config.yaml
hidden_size: 256
head_dim: 128
qk_norm: false
init_std_qkv: 0.0376
init_std_up: 0.0376
final_lr_fraction: 0.0
max_steps: 8996
dataset: "wikipedia_en"
Each number is 500 + 50 x the weight over its row's rms, rounded and kept within 0 to 999. Layers, rows and columns count from 0. Numbers have three digits each. The size before them is the row's rms in percent of the matrix's.

# layer 9 MLP up, 1536x256, rms 0.264, rows 421-475, columns 128-255
100:445506514542471519537472419524436484481528558536572410440464549431512589459535552570518467501449491484504422476518568461521509516542470538464468516471491493505529539454477489507470444505428521522450526423499508448507493463628422400407476520526491520533423426483578446503475451518433477435457528562461500451537431619509546495488416456491471528498629524540514398481561516453478472526455
098:500418506536546505551605404551577521417523382486565485367489472532586548515513537510510532438539429542465499554531493479545512448492456518432499393491492498570474543467498558443574541566562525495621523521360580513405478536486443530537477555558415616495489529510543573442547421495464445491523503428483562619478517466432429488517484523476520501556551503451542513524557539458609468499515
091:519484485494528496437539490538489528526529484562508563545477517576559514513484561604432570471565486504571532494614550559451529503454550509594494587499528493425501559473513541530457417538470405511570452520453483484520460517556428417476508454452475458480467519456448557457518526448490556432552473330425481491567427467538429589563470477458469449457541520474430569559521504464587498504591
098:516505474531514519484509550503505426416458493559491437477575549467514532520546469506529444515502526478394456468402453590554368497490503381489475398406417540516456476539507505462403473486527463420486542538479536522473570544501574566486520522496536549601488539531447453532495547531535454552559560445516507526517472447402506478461489531554556495477406438548482464432512459434490435534617
104:572436545606494497455499503541504454513587481437546377511514516479519588380535494518629558486465528497537528481572544413486523580537588455413449570342514513464463466532538443506603524443437477467487405444530571481499529535577418542484440500539519456451522540476551453522464470464483538468427492547516522573405491525475486466509412475438547527536487499440521429492536497596591428545446
089:457561411508460553529524523476555544465452431448429484468627459560415511554456479467553499498540561458459470467491404477583513460499546455478570484535511486451477532469548500517592453545531420512582496541539572353534523481502493521556518475515406465536471488478536513520519465484470548509500463479421477524528493437531474492481467454525490542629455484556441527560523515524625465605407
104:432496562576416549486553556577500458533517549437536525555539537563582421535519505575513598504555445485503567576404525481549516524447537495456453535516468519463526406587454473513515431470346480437465543539526478437540477466450459543473541421496482525403527477558478505457434509498499496549456472586517439430505653431490522538479551463575388544552510498494399513512482432491502557512546
102:514520386486471459496479466549532494485526518541506488538490532435503447497482477457488572462423544572475537535509514415503479528555481440427515480598475462480553462511398549577488482563448486556446519552429507456571467583433475520545579477468475482506273509454448559506554459477536489452511435542495515508484506526483462540435529455390548457553402492569590476512446498546492568448535
100:519553504501573548531436548498450480503491544393513517541559532521476454586477465503492557561499550527536583396474514468513529557584481507522498534532554524557524401510505444458457463496578514478559434436530477499441397489510482531404426518486567529494538493460392507490503547501463533479454481497504478523504507457455459497568468576479521498530595437518546518529519590501557496525540
100:460519522532557486636588468500506496534468524474560439534462527488513491496471536506496496467549451534471542534527529621497499450565515435568485504493430420583507457529430522559485474416505444571484563515507451520476495481563483426564488548488446518377449407441462510479549498420486527457538442501554503527540505486487476646448512442509462522439588475427560416511561554436543513499570
108:486523453509487529456577499389463558487444530484448482570511437495442514421602580565419533497507524535525481489461510442488461511511456536511639550469533476522530507438368512512527391468515442494462475442508437433509474522495506519481518447394434452436494482537406561495447561522485417527501422580541483509452440488513598571551551536563512473620506536511543419504498494417526488620410
103:461469429477586483562527435550498481530547471449426509537539510531446578481474405441411586482473520522435531457439435457521532540497483552582496465570492453502438482520529527536544453561443566501450481424527404445456484598569551474563469423529512517474519526509494497526581497459617465484520574547588456448520495485461456438492479529481412525528530511498584449483400431497477356501498
110:444481465504545528547410463487522542410474467483499521464500487501386452488458501371416420542456384549527564507495567481574478538456553491473404452470521524481530555563519512507525428493542536597482566456535520505459491466549534401585541512594572514498410600499518379483534488413658544417535544479403464514473491491501575499576523549499389499526516506435452451494563499497517400524519
099:483553491522513460508554384532458459537591509448584501559517524506512496437543443504493514534509541573499384600583449467445483490542495493531457475446564509507555479438497417418496439597535400483565556534506556446594489502540476503512549513486539479574455550509449447463437544533560547446463425574545554529550451546511535442534457547530487472479512501571527471445543521491366435403492
101:529470517514523513566522524499468552537462497452562416491500518501488478430455554471457499538535508408472514542533498479534481540545460447534506552610549554493540512498541540573455577442493464449464514456537553555498488545562533461516430421547450537606439711467582540458437561540509508460455515473406597500475519435536529570551462480529465559454490355488440550451528485471491542421520
102:443531507410562545424598494511603537543440489549543474482450508460562469561418562512491516538429547536396457584530441452521542462603561481543515498391454481517487425501492522483518509434472504522542562385510471447555521508510466479477456582436519495481474501605442561517419588473449512472463460476408516401514514540406529485509571443529554517480472517558521473408476453444480488535521
103:521524521502573465501554473512454487394501490468503460443450454499494414455481539448466495496542456505511374560540465558407576499474452518425559524596471578491474482482592579535472458523484475573499632522531383536548476548555481494512488388562513548468463544422558588440440474474557507453562461517355526523453479534536435462476628510546478430472542464470541399528475488501618526541546
093:436541496446518494458515483604416543507413436427565521502524467536528467460489477496525488401523530491565440564502488518647490554538495476415457478457508385594567468629501560447429484481503388615423530479499480559523549469542402475515487458568547490498461468491438574540512453497499600467507449591521464517532560501455540463507497492512481511550626472543583535553514485468497570533458
105:446494473510422451492566530550409483539530506483390489554595590541517484506493483503497480502581474530554527555504537582507482390473449520533410514457462605546488502513421446614593430608546491580558414547579401544461436471464456473505452548555525523476488509564496550506544453427407475416506429431498514473564498433477525456566473600486467611550516480537494515443566480424561463494513
093:457511528540656511555501441539414439507459451560474472553447600457508500453448486404532457509506519511471533558446513448581469472522464624566483507489521484512476504568506441495424479483446489479495538468523445531524470468527405478477593421459461499443497529538493518495520482501507568499475524551431478579509494445506550505438468472542436574522547575559472491566443348448564512618379
100:448479476433558481555562585509515493457501557547512457569478458501556504481471528444528470460502474518443460523582390522539522512522471428500516494430492594478500475548480657447476444452535471478441430579524543462516494370575564460434522517382552480463492543430421493531560600523376494549415539552504578498498437391528509483495453558542501473480489558573503475543531467529473358508585
108:510505508564502593510499548506475434469477568479552542568470419525460485552504526503505544483503534552427448466498435464496498481468479560385457485374468371512540510554473529552475452555530504502469508566491545453537523518531484591471431553450419551449472518588475459405473432507501439509467465431449552518486578519496460449603508537501521510499408506536373498532527454599451396486530
102:517510526471524450429488522516410498501544442454537456475502411554426495492537463499601518491556490503507382411564462553530554512523504560463559535531499494438462545451540521553552415475489504567551523470502526470480514602534515444566452451506547460498520503460541444447508515522489451538503446506381555518425432436534453508432487518568538461514538582486417456454531519488555499487603
099:417545474547500508521504536558544463493507504489549517542564538539539581551576492410445556536470484488409436530462506436461485480517489563470445408559480412435470468583506542406556503568524447482469402498505467531482509527477549477540586511438579582493547434519490616617547514463526492473441445525603489539498514513521432500470461432519511362451526509499533607509459537463425562513484
102:482543523462455537464523503485566466542472478495482502529431415552437536650589591558563546502463592507476582456506515511486484523513535513440515463564550456445546478433524440505530506540528507501526473428578544523500421490468588503460514369548538534562436460434565525535577448513484492600514521438461508515608472485489490601489584546488537546500477434485480434533543551579483507529501
097:495487431559478453568523558462439516484469491504435472520560550549492489455505548369500454444469514491497502516514612531451566529464551417565417475475516523506505421488473518443550525460513403516407486540491462608437549626551516467421560592571472491526400367531472467538481447514520603487561471603499487548623491447473548452588407447564550462514468489490471497522545497496530475440518
097:538479552357568527522462543441471542529556500537574440476432416550523564467519506452508448464427506516508462538461466458456456520570537500461395508473511486501532514537469560452476527517432532459463569540474433430440415415485451538455487482524466507570527561504489463470505502494516485453424536457503513488456503532502502409499528560601538456546501497495433408499453494484494528534445
101:465480402432493465492538436504534553514476467599514514482515428497496467511462492534500532422538483611443462472471519460567511475429526546530468509558613499528555509579548527416432484477357464514484555516338450498503422541566489450478478523549464501492528488463498560474545505442564483475498549528485418554415485559523510556459527548473429542425519588539456439419513485444453491562451
099:459500561529562395439487479529467494509451504548427521502512493489471476478452531500567548572487514513454499518546463537433478597512490493530528464484512424395540550455452528396442473368353431485483517445630576534620568507488446464592549480444487456530532499503502426452518517455501489475418480481444514491497475523547483569452468554449512489536468522471511485531408447507403477484510
094:537536459489490497491467595526538509514503534522481442502457465466396621376534586581541541485475481485408505536497468446485493555559521487501416536534552505480438500494492524588481433449475473460524556443527491478472611512443562460581544637554496495477386521522522454533494523512469481498409511451502489511540452425467477515541535474441616436534474528561583552540390594460576519521511
101:493506470440477585478567496581494448300525510505438498467491491563539494478439421402503535547556502509527433486495509496531464494550541519474606407534541541492439466501504501419469592526425397428568608494459550501415536543556624458549457463517467438460422574527478529458547575438449444574465527480483463482493510502424558614528469440466517440492498511541510459475449552515516544413554
097:466388480542598555456455501465471502485445496471380486516554503481394558495491566541571442472536555426475462489458551408419490423511545505572565468495460569481490559547494392537508517505534488571473465519491568553556453616481587512460412470518554419501486444547455519528554606484495584513543458498550476477497423473385493555562499510541411496516531599597444498536428513526515518507411
098:440553375557539459381489515514518434442516511466609604507544499557496501542565490492602470487481577629532434593515531509525470476494457620396465446518466475486554468489559536438547421499459430509504528633486444406536530597478474394457506512532499423567573456524476496523516519496484459384514441501524445497494452510542432482591437415543576531521511464515464553442509505534588461462423
102:512494481535549510513407507491570485577569563532492448525491472528439479520495506526527468353460472449441491487497392571513445531472516448439553445530482595546500451417471553391614426510529430422571500486547488517440456475441474465463501471555449519543501524528500499514508531414543500475508528533486471496556494508610543458497366566450476533508467542496418497522563502475479496418523
092:514529431513477532457574500464549496465462533470587506438457563488391473549430409461499499506454391477496560533496561519553566557446431401444574511541466547559546557534486537394562491466441501492511521401446450521500581532487440556461492518481550455512453521397519510471524449509533406446500550517486550469552427442499521542496533535439590450437577580493412530527470546559578513540561
084:489583494552506501462504591584481491473464459526456560565419401444524522467462503484574529463432582532449459487508391520506453481469546502517516616501445557505643497565575467477500579479508546427390506530366504470462539516517488498507467475491496551535526585475471499475467569423513508466401483607510548519418495454531533444380502476574524478581567453452480510467480511583583493570535
100:488571528480516635517442531456469490522501536534495562450434605523521482511503424456457480476525504565454538482539497485527488470494406473474600519495516473480594479525498434546490533508535534450426479488471508536525554409436476479493554517464442515468586490497479578484526526489527477520569519581566536487487468456482505443501516572512518592488374429466519503498448492512493451559473
105:485525441498543391554451521557513518559468437501514560483502452490433443517510544566455511410494477509501487516483461390525446482586467447568522504519424529549463528457593508437453466544500578630446475542484396393452406491551421481448508515491585460471513520528566468473473453502474530473491539467509518486419418461557438425482473438488466528536551371530476523511553500506479470571499
103:486544496493517512459478454506559445544471579575472467479465616466531465389609569439481458531493483488502538547595533480510568534586453498471499542562547475411479529396434498512488535544437562539582485479486556545598475506509579420401483482542513507509397508495398540580511563456414507421560533496560436571480492529527498486494424454473555491460481562523441572511479536487463464436511
107:545434503524498441571520628461502461440534607532533531409420546511518454539497491593574372458492489464505433562585574579530521461537596517571550515548503512437505436599512555480527466464421511518517466566531478460496536581516463532483500527491474468494492434521548557571510452415622475462537544492532445476466438480475408500478420511502463529490469479446502491456436538466426419555502
099:559486602462480506557503499508523529584456452482523500491491501551559665535513501460473469457486511410523454572590519482511458461511515552436411428512542573450543506500478579557546405525443542494478537498450497510453475477565535502480450563543457508445508451419550421534503550505411478503514433514420439582461474424464431507490430463484533498542446445441455507550542491469504506438502
099:509549481462540466460482588500539462553462534458464518525525455428554531405601563476444489521551461478482499479522501422477479515434467581420553572557459585474564455573461518451473463551593566494432432522520581500486457529540541453477533545534509538464508532504540531458448412501441621461400412498605395470607468449442479415517438491501467489488538599435484422471441504494512498531499
090:460456428560545486467490466495533546502531482526558465538497445492543593441459451415485511551478547526508490489399533512516525489499555502559557564432468487524422518546510603541495524433492455411506499464452544450486443528514503365519430496473445538375496544481438518498519571502517543426481534518525469494614498530570530523510412407462539453653454570476507565581434477527578562423415
098:545632621449587490488443493474510445544453507536499565466528642535405567539599560505522539553533512516353540557469419425528410560516473491533574497573412500406485585521550507451533515453523543540502503518532498573502480503448506493512539457552449402489431470458527554549595473474457536618500475459506465530472529500540590374415483450533429515515425556537412487522474404487567386530436
097:502548495443511498474468583453523457476447515499506478499561526466505516539418414495516521495461587404537562541391618556507456543500510495493485506481560555478500440479465512520497500523538508553495485524574561516517580560405503562486393438419402585457473537438445440480455528509546531497549512467554449519440446421531551461523559530535417524487508521415492508644503509575611532580538
102:470551502538574527516575481454490500540442545453545492357468482447576504454469400441481490598557483468418504543497558388575488556440685561470500525564525536474528520469528471548469434498466497424522581445595499475492404519539472515557473499480445487514422549556485577539490572470454455444534416482355517535567493541557556443507450500577561499523449517499474586593506435559528530526438
094:551552517543499516468438502517585460451583404469522503523434611462486549486481426460490495563445456511494527521606519445454463495555434459467437561537457454553464541461508441456397512531566522489537520508433530478509582480481482500555558553427513471551594580483481427491456518430546429486503497435525550493516505579516541388534563457515497527507522526516538537450535479569484569528427
107:568470482535517473514556524432462387570514483480495402510554581560563452542492505501386521541497471535449507548491441489495531426426458516464485466479636579543471508536454528387492616489439498435476535451551493492518484500492519426536551567550450409501546509591523552430524527497500533530461505544504537556497584461559441541439606510597441572423417477532444421522457476452541561495467
109:409560488520560445436511522542460499487481543553437498541450522535497526537593585525572553476569368521513545557509570499448531482493523499490508535490542411428553503461567445520483382555508503484527482550565537431531489437456445402495373470449525505430444399580429583508509469525470540528455499459468520593485528469462547547565556502515397541508568424520590532584610474451469487431527
102:359460587520511563482511500378541528538477508525541508524483564427513527546462483443594470471536500506500384543536541481507418584511552422544492529505498545580567460575487446483466492519530458503449483490577499521550442522586527579563471493530463528457517433506472532478569470506428423537445473515436560518564431583450533567551554573478542505404440488479593422547442555396540554531500
087:484490563615476484552520555593499559479531503505468416504520472451481481480502512406437483513518550452510468476468579445518499527431441529435475482477394476409478488562503475527536610439570449460461442596448526467442489520440546569424604506476561521564518577390478461512482485567566546479529553515455502443520468508496493503406500517519522497449445487535566584493516506530459448498399
106:578562520484614536516542420579538648541420543489536473480535445570525498532600506526503530440410527541487520521520559489393568459428459437515540544556504512585506522586521565456530459457564466605549420507458532467499472490467504563457513394485479460443464468432487534490351570501473455459480551480509477456406524485496475489437510487459522437571500515472582474514450450568553486473496
096:451559514484449454479491592537458498536460503481437412514502492566480529508423562512582554486464379410528437575444486465528408457558486525436507482457513539592493504560464453507450517521518463439493549522587518508420494462489495461530566594541477464551554494537555588439451486505513445415526501408534462575447437540357512509526479512511541446438469510500497564489497568513483540408528
102:459557457502480572556427480485548528527550443525525527598523453557472491530529500493496428451513497513471469489577405514541563442497494429466550470522407530485505490482476519518558484540499494434489405491452539511473532497517480535567610652499495516524559469502564465468459503462488575508425509557475454447565553523455570514439470545419473540416525496420586562486477504504511539466470
094:477542496459559564546383547500603526476533538451519471506612566466608628461549490602558533515430495477451390507420417496547483455521601538535596520516479472581556443436501572499495538507514408573512443500485479427554528454514482527424450501489562432432445550532439475574542466458530491453351512530479467575495408487456402534480416440488568487500509490532504505444479441540471606460417
# layer 9 MLP down (transposed), 1536x256, rms 0.0966, rows 421-474, columns 128-255
104:512555551481500500494501535541467500466529539525517443466480441582623518540435504536549523599575428427465518485443602476545492563600514447459472538537471479468532522501408540463525562487559599539482547466454445461610525511593574565475523475482474511547539484444614522451475536533453590512407508471564498470479530532550474531543524483428471544455466482449530531482369522491453559539493
102:507456493554513435453521587559479471523478557526513538612415552464462525422481474532462500486549518436640505466528482520541470502526486478468494495501543407492399502509484543480425443494512433505509451498568501441484538616507536493553441555580510490464434524399477515491477490406557554535491562535512472492490570485516472432487574474517529649490466530418502542542446453535476542553474
097:545512583493445502574452530463450467474480475448531557492473459503475546455443502507500545538451450473509471491448504439455518513583583429476456397430619447553474460512423439466523463422465554481508595536505482508547499439451534499539472480542539633565486405604534531554494411621455521560461550550443545537513493447610598475493416553528475485554461552477407505405508483518477447491484
098:335499465462511450503487504489530528535447416487502588511502450527510540591572542481503434546558422423356462415499509512486452503466437508470496583516553557491560582488581419455517533399514520411505437562446422550433414483449489516493552560516540471442480469484567490516514400477539566484482544514567467426446517539542467481558533528488522426453492529519478506447433491500456593538506
103:450609523513370480473500481441523540452467564542522507439467479483611489582490492495432500542565535509437494531513515507480433389364524500567562487500489479578493563460489511493529459517447577540517555421495489598495568519422472353484483471457423452504456473515491503573507465539532548424465550489494489500471565482565445533507518474591516587510552588517568568489465608520497467487582
084:615535494453482493524417529568526635518544494496524501589518474388420464484444516511564394482469481442510479486555537450446461470536464495482492547464482545480508523579494503444495534479510574480420546560457496591509464528545535531463548421461541534493490423519514557413526528496594531462420634451517452513429483578523491463501545535527453511392454529492520475455416424477469508546515
101:544520475479471508486572586547396560514488514554532478409367532582529509510462527432472493353502510539477439540514444587485514460455497524501525518442450519480470420565589502457503497416515512344478395542535534466477414497597543485534468514587515479496452465486536527559487446493548532549468546502540507468491471448416484494505572530526574525545549530517461429492498437605520659498535
104:439379571523547507479490474509523575567464536500506381502424449515596488577523590457502527505496526516462487548580548501542529450508394552527456493491531558546532421499460442494486470496544482458482439456586516574477527580469456572462548546515500630453476560630447458454495489550540514375560427404518498511514502572546529473468456431532525442474559507498497488525495520489543501489508
104:484551542566542571526457491480397554505562561555525474483502519544465501492528398527435506501508489621464506522460509429617541546485513398531521530479407559494561432500481521518481480411557462431550575472489528445482498513481442466478617475456533541463526585448452488465541486459560488413493526454505460493429470485446472479533400505495596459502551515436463531489456515485455577410503
109:557504558454452540445501463562605619504532451396421468467466525473460455550437475502461525546550498457509446565449563514563523499603481535477523481541567484530495547476461483497463588575468499562502442477594541439452505540532502407527516502501461432461531509477491565433554449457526590506543541475485472606488494438416575529522452515401582509412462445513516504523530500527462499487552
101:496553547510504422493509519496489527553492455511523542494529529515484539532494453501571425422469513475528459525520564464506556522429488573630460462543556447454545465490437577473473468528461555521480452483510585440489499501507504574382479513523435541499567520445491446559477579532558563489509453406489428515557517445460513448499460405486441394510556556534564430515495515550560504452581
108:502503503485412588479509499485527402614443490478509527539519537539551399459460637562512590528520486543474467438485452456537499494567424617526555498522455588484518477538565578443429450441524433568552481357487513560504454390557583669526507489620543504532571528479426430422492495519449490530536478452504555560395503477491513438493498560498433413516467517415520394517548439528496432621494
109:636457524426557509465536509511466481467487430497560483531403514348507547439460477516564430512540529531519536413554515550455460428503607501578530483485532544462478509481481498454463449531473427487498467492553489495514473493527428440422524536452467439468485413460575432544551523477440491533548568505430565485493569421388477392473582540529449587487482435474502420424485528408470512520463
096:582478473407512482452511494467517549511463498442518454538525568479524455597484407574575580539512562453631513483547475514555500362502495537540443480462467467466403500518456576481529454549439479414485512458445455415421549487467502435529487526517586469413520470434475634433552465451470404570506587503545430520522524409475483504539496532492549523475479484539465406556564421459443488550514
099:549447501425505399594517513446471543423510511472503493434389533524506487453520491536501504622505581454556458454443545626482563496542537487511593533480529537433441500460583499525565453568475405419461436520495522506444405426559498484494512541567521536470444540410479543515509490485521439498472613611581489501424466400491425523501477490577417467451541512457544523508436507521459422515618
111:486438519418470526544520494491473497493447500469471488401416649479572451432578519435481504489551531490504570492517522475501497393455479623537552409511451509480466527429479496479578510448528514555497571619571501482503478436455509507485560444515509401573396530499553556521478419521604461467500519527542520487457451576478502585470448473464540450541563521461391479454492538571505570571494
101:443475564449467505523536553391411458500587403493442470478460445460511459516479522501550450470563533530567500476381474590513457451502472527550638550512425447507503475544434478490559470403646608509462526409500525553484526525608452528527474460450551567498508504538545419509565503511426512449380508527425524517517517456443504445411520507498499433477472575485494436479571514510449455531525
096:477555443557495652487511504550557530551447570549376485517587536594492572579513498486611438553519390489491506498584555521459454479494481539488441467540415573527381480406616482486550473466495505418525556540486447419458436495472538491524657523507472483594479539520471474431508552481457472558502441483521515457555464441554489578495498451516525438459492470578478442497450529528485471513476
108:515503538479448474426447525531490457544433432529565560453451518429574483558490541477427576552389430610451394461487482539482527461610454581471654455445547583445467549490603517629510445519494520473494450505495451426521461500494479549492550471500535487506481422471415546432501483571527543517518412454465578550599455446466556604479486518556488466474548484640491503517459475464523396473528
089:513547516496536556528583516512468489468484498460560581538556504483465563578503422525499496475526518556459490486484517482537570581412584390554547535537512563438450513454459412427503500503460405408515459431531423581534568480454540452533480539477509415532410447438588472428526453488521514588552496488576538507526534499482429516553524601593451483453449448486573511471581574528552421533530
105:580430536503537496500517465494555497495557418505618578458530526453508457362442472512490494522437539525443480416496443534509494570462466528484597365444563540575465449632526481520476509538485439553454580552541419606482491438488465521476461537457471515454477457525479445489492517446450566503438471450490496530571440529465479547465536489469493498499489466483472467434567574447528483513461
102:574487518547559562406497494610469479621523552471465440449459509498478547564504425531467523449577551468527526459588550503419490433508415455440584424494486545336488437518431452511589503498571566535546447630524451467486531456546494442613477547529523468561480542505550570640446471438559540474456511466460469489544510529504433600497507468537454428487551526504510401516490432538499566551488
102:469427440560535497547492498572364560471406448517433516433515525512485415534511589513545533514517581459587477497502468508440623447454485558555388426498516476544477603511437518516430506491461575540569503523505477542478561424544567452505489521566484550508505412492513478478436482449547462519530426484514508506494432515527456505565519514388494514481425576501569556576486537532425552450506
106:593465526478550559490543531490494486419542527472514440513403545494463517418568479495600473448497539520484471579516439430397499479480492466534549555494530461388512493485489494536593529585571474492578569496478440502476492541487426489525589367519498536421529519488473537528474476470465462564514519474458576562491488560523525505573437449487511479495407502362417519433537507509484440501543
104:598495459426439524430474490470434496562534530480546392485598554554356543464482427458508437474583584530480513488563500493476526429418637583447535519493541492511418549518488465403440532540488426591570564473584563487452532518481520497460493564479443507551461511509512605460410563442559527494525512512584540457483500476434474401538473497550455550538546447548427512467463515506536537521472
096:516456458514511487417439508483553519488539498484504521584443475506504532484459482546570590496502497446496507536579463476553474418503601460518496592553496532544466511561469550569503493529606506442472439428582537442492431423526472533512359540507497505469523667443533504413453578451524516480472537488441546501485531533509527501474515546450528505511474495539548534456431494546507483534458
102:526547506532474523460478511549495565464435475594585520471505402415445518487502445591587566449489417593512533430546604575581528522499508502473491565562505460532420460444557584588520415458527439587482431533545529454469568584543559555575493435531472496470503510567510422526561510527499433489573458497567501567478591518545552503542545494453471422499551477455465523510471432590489486563519
105:464464469449524473599446473622456534510565497582464528503519467530559399487533515551519570518444348513506491516479530511494491512532510433585536530568484561494479510500480442500508496495438446647509510448573478573528445507429574563450486558520553495566485462571394537561525505480504504488516403412500469465503430491523535460522460449510481560524472409497567548643569538499568458523490
092:438479510495442508590516515495503508581516513524439583479507476486538543545502507529457409449480515456483485395510452433528493476553504436549559540418491553504520504557565472571520490633478520532473582494403461474481527414501516489438434456485500549611542497500445463452473491517497498537456609500446488534426551475562478586522591465520488457495446467434497465473477490515524493555449
087:513467480465425595476463495505555555515475431589493528419556414562506405464384538393582434561502456516459449502508555504493460462463539524448564336510461459522542486478457497465492422490508537477476477488483509530516447411516510498475451533523494534531473503461466526464455481483474433460492543516471554426513479558520471438435408566553515507545528462471453472433459459432487423538511
101:525490468565475499545448481528499513598457530517522528547473529477484514588604524592499375449420445554459607528485520573456523464508416538557534573474484449453472394519575533580512475494535457447499531451528485501613413528415480491453470538565420638471447469499484517433547452579575473565499540540568480445511550523482557527449526458501432522500457509432406587616464445381421529526492
104:512492490529488481566439466562493533467540530557513502453465424412528497443621434480490454549434442552504514450592599562443486489497496471463530606503542461568534424520609550431470483475504547561370526509559415491428436407475531503540604503310499447500495575507529534543486490521483455577449482572443459489496540466523506505608523554486594471562466547425508453487582413525523420465439
101:530403400559465520443476530559522495514519563498471454557411490502544438566458507400544522361576577511519574485540462494512512462542523442478557449495577648498419528478429484460367582463528498569534513485566506516548453522427478489492520515443502433506524553461393439533487469474541466513559379470590554554377482455504551480460581486458525630508531483499396510474461591484495532429447
104:619494482477517519474480473449624515516502556515505511506476417484466530492407524405532413590493563487568520492544461450452498554654529310527498508429487558457455560591410464509594524528407531582506598580492575508472491475533507512532476497517556378441498503534468489517536508458472481566460466448554470553531475488413521429526517485522454406505551524542512561516477497585490538478594
089:437470526500635446462379569534471492601483460504534513523523515545434535494482514554498452553496637485500385526477448507498548537551535514569516499392573430479527519483449462507490489518498462459476513559460492489436567516460446503421525403537462489421432511606462419529415592503540481477471482473513455513433496580484454472493418605628419454497399429506571549547498474443508492510469
094:568512446554483450431481512532435472444512475465469401539399587497521518521552619565509510499508427505521468410509473532493469547470545534549489501442467521442468531461542481468501411548516524512479490592591432542540455465459510414552530445438489475414542499449545492439559459507470555514486570501536479462454395506567431521448442440450561452462507458476548516498500578534496514511519
105:542590478520601481557506490500523429546492517476473517529467488524510506424480461520423537452427643536492488507463501442465505574469549536585504555598504491457432474539463604504508472487442534392511433483558472531515554508529497572497560485499480569483499510476533565521532469525604513534617446540447498528458445528459505494534487484522559440528479528594567463414389447499450587512512
101:527500486487479492401462450510437519424536554457496482523487433577615545514512524427554570531563498515531627495562556568517550505565535569451498434415435481421527586547440439505493455509467428476490506459457527607543557597444670512496544542566464561497445442572536499489465514484535452481423485511452559481461472475578458474494527480534534438485445595556521645484499459504364510423626
099:514537491481534506584471479532444475464570534532459529563518416504458469621403500507445529472547501540569505608417556487516527433429469515487487482580470484583576402484597522452538451481487408521491597500454432499467446487529447524462492522510502533577543443519534526501503476499477483633502420454502523446574466510542494464507481473507536582513462525468475495478491450611552425539394
105:569503436552530433499528476485470428495488492517575471496542512432546546508516362432532467570538550486394448515514450471559502506519505509482501470534518488511493424414447401535489537562443542389535472566508472488524548583559512531521582470472470519549476547515567632512505554545422464370532425439549474418494476492529470524490503452540404443485486529429488476520548503512544524392519
101:560525446508514415480498484407432419473534494471537491511515547431483457544529476550510469511354472531483526513451495511515528525494428534508478490461523458557498477472479533454506565432609445539551526479450528426468470505634401494448510500491569487540461524443547499602598547472430522494411540493490536491539427536414573454554482571603470512586522479513556548501446508481470506598487
103:369561464448452417422468479507547481553485591554459495431569502567359477414548478411472530389522587501543451455566400486533572505564462382597455550482496442595438537492559481511458516484499486445536501514514468466498479500413532545506468429552471488556580454535418490454494478503459497509521506430485513494486552450460512493474464445532477500435493306548490499517491484461519563540486
088:412528445395455586460519489493450479437532524434497489516560461479490408493396581496549514482529435542451514547559496568537432458460524645537520501524511541490494490478541389453561520537463470518505508503506477501471549489489611576498465528527488586556515471440536482474554460497604495566506498510469497456549500476516509495435536556622482582435544532519478412388529490557482424535513
100:536486442611437544538495510485576426567490490447508604542533551497481585548490440462458536494478483490467508536423487486504566576400498564486493502482653434456518532588512524429480496521515527484470562596461480532496532518546497510497505465460511463449509367488523559419562493475538439522539543533536441489533501541470473451593472540443518542552460436365522584566506482489407530426563
096:496476489533438489494542429486551503480474541482572508430474489494436569446532498487470517538515489590484547394492536412537511517507464465485554461490485555529501606536388415518511487478477439483511463543453558422499401499461547502510577557480472508553479558505487554441630480550537448561502546478491563482468493581434456568414416451525522522521473497549465531445462517493522433490420
100:476447589545416521482554478504446452463579572568469553607565489569548516516434463562530457469446554520537518475454439523446568459459393592469563561552537544527445497568527494518457535563539499506503500461462496517465473445528496454493469428502528475511516484461441467477509537492554604488521447474442477448563533483477493481388571481531525505495573404547531508379430470528588479573592
089:428483515525445467498537499414529550407480519565548463460564507489517493458515498492485553546521500564587487412503502595444490537529452544463436490526522448612487481498603477506482401511401476431502467546570508432398488496525492478462450510413411538452572425476536486448550521495456490527464532510514548489445549552483542531529536555479617557503499510480437450483466485484463514489449
109:564470353482610526447511435506586509528511507542540439472524487481468453537497490463570446438445433445478480507442419499493493417467470609560544513564501435543536495491514532481562446530402485474466540500476502526493478519493459520554557471503443525557468506459435556465516517433480469465486579547450622540418518553582552564444515553540475471519479504534479508619489448428527551416437
112:545525483616486575452463504516521532513509570537455496520464436496490488413451443478507596439553594494510497536523444500430636460387462534511449487467417504463458556419530408440526536471492530491550442457578553442544519516476493558443526503562454465594530412448434541506468521468392420524525478480592465459483470400465397394542548599499507522482542515503463608533559484546621453428533
109:453494502530549505479496431507509550506501482454470569473539442522505528418565441457472476556596459622499538537513527509450508465575377462543477515571485480434431466493611524490600588430492560502562584492521554460460466486511466459511443603453516497493397550503398518472481490555516472568510471576518510399429464468502463510475487399481637470529501521500584625470454480465484486458473
081:511495483540474578451489535483508459442463427494473562550458553505564530507431566521649563510482446448525479480543516465515458561507459398503498473580447501519518527471544491489455458565455447517526540410537405521476496475533491517494440530557530485567437453523565558448418515517472487578485386508584491505482463538525467497499394540473503478528517507561447410479519455469505443485537
105:367438497506492426520496522476550425505541471506513574543498501491455362553488530507475543593536443528577484484471454428543484583478485544460569456566508528543465529516493425473488536514476493545553510484566601500623503498480581520505470505466573473497406488512442516383504528570557457509496454584515496462487499482484512480574466559432580514419444556464467447467532481464563478463439
098:536554505590554544425567561440571524430456559539538538558496466470476556504453425523461398433498543483368548457540518409543492452625472603555563548552458537506434430412552517508581432492496536571505489528492524488470561399508524533545500459547456521448485456458519479486539514517504476508553525551422469517491375561479466523412433537473478549508515479441488520518493535438466522587552
097:519453562528510565539594490469513468494530499499474539399485476415556483441476498495495521510513529510526510556380541537493445443539488454538510476565606497479498516509514472521558445451425495490482618490537445477507592387510562549425442500532448543428471427426478477603530433541434454511533554501512471545536449510403436546548474508517594486570486554526466515483483526499559493582490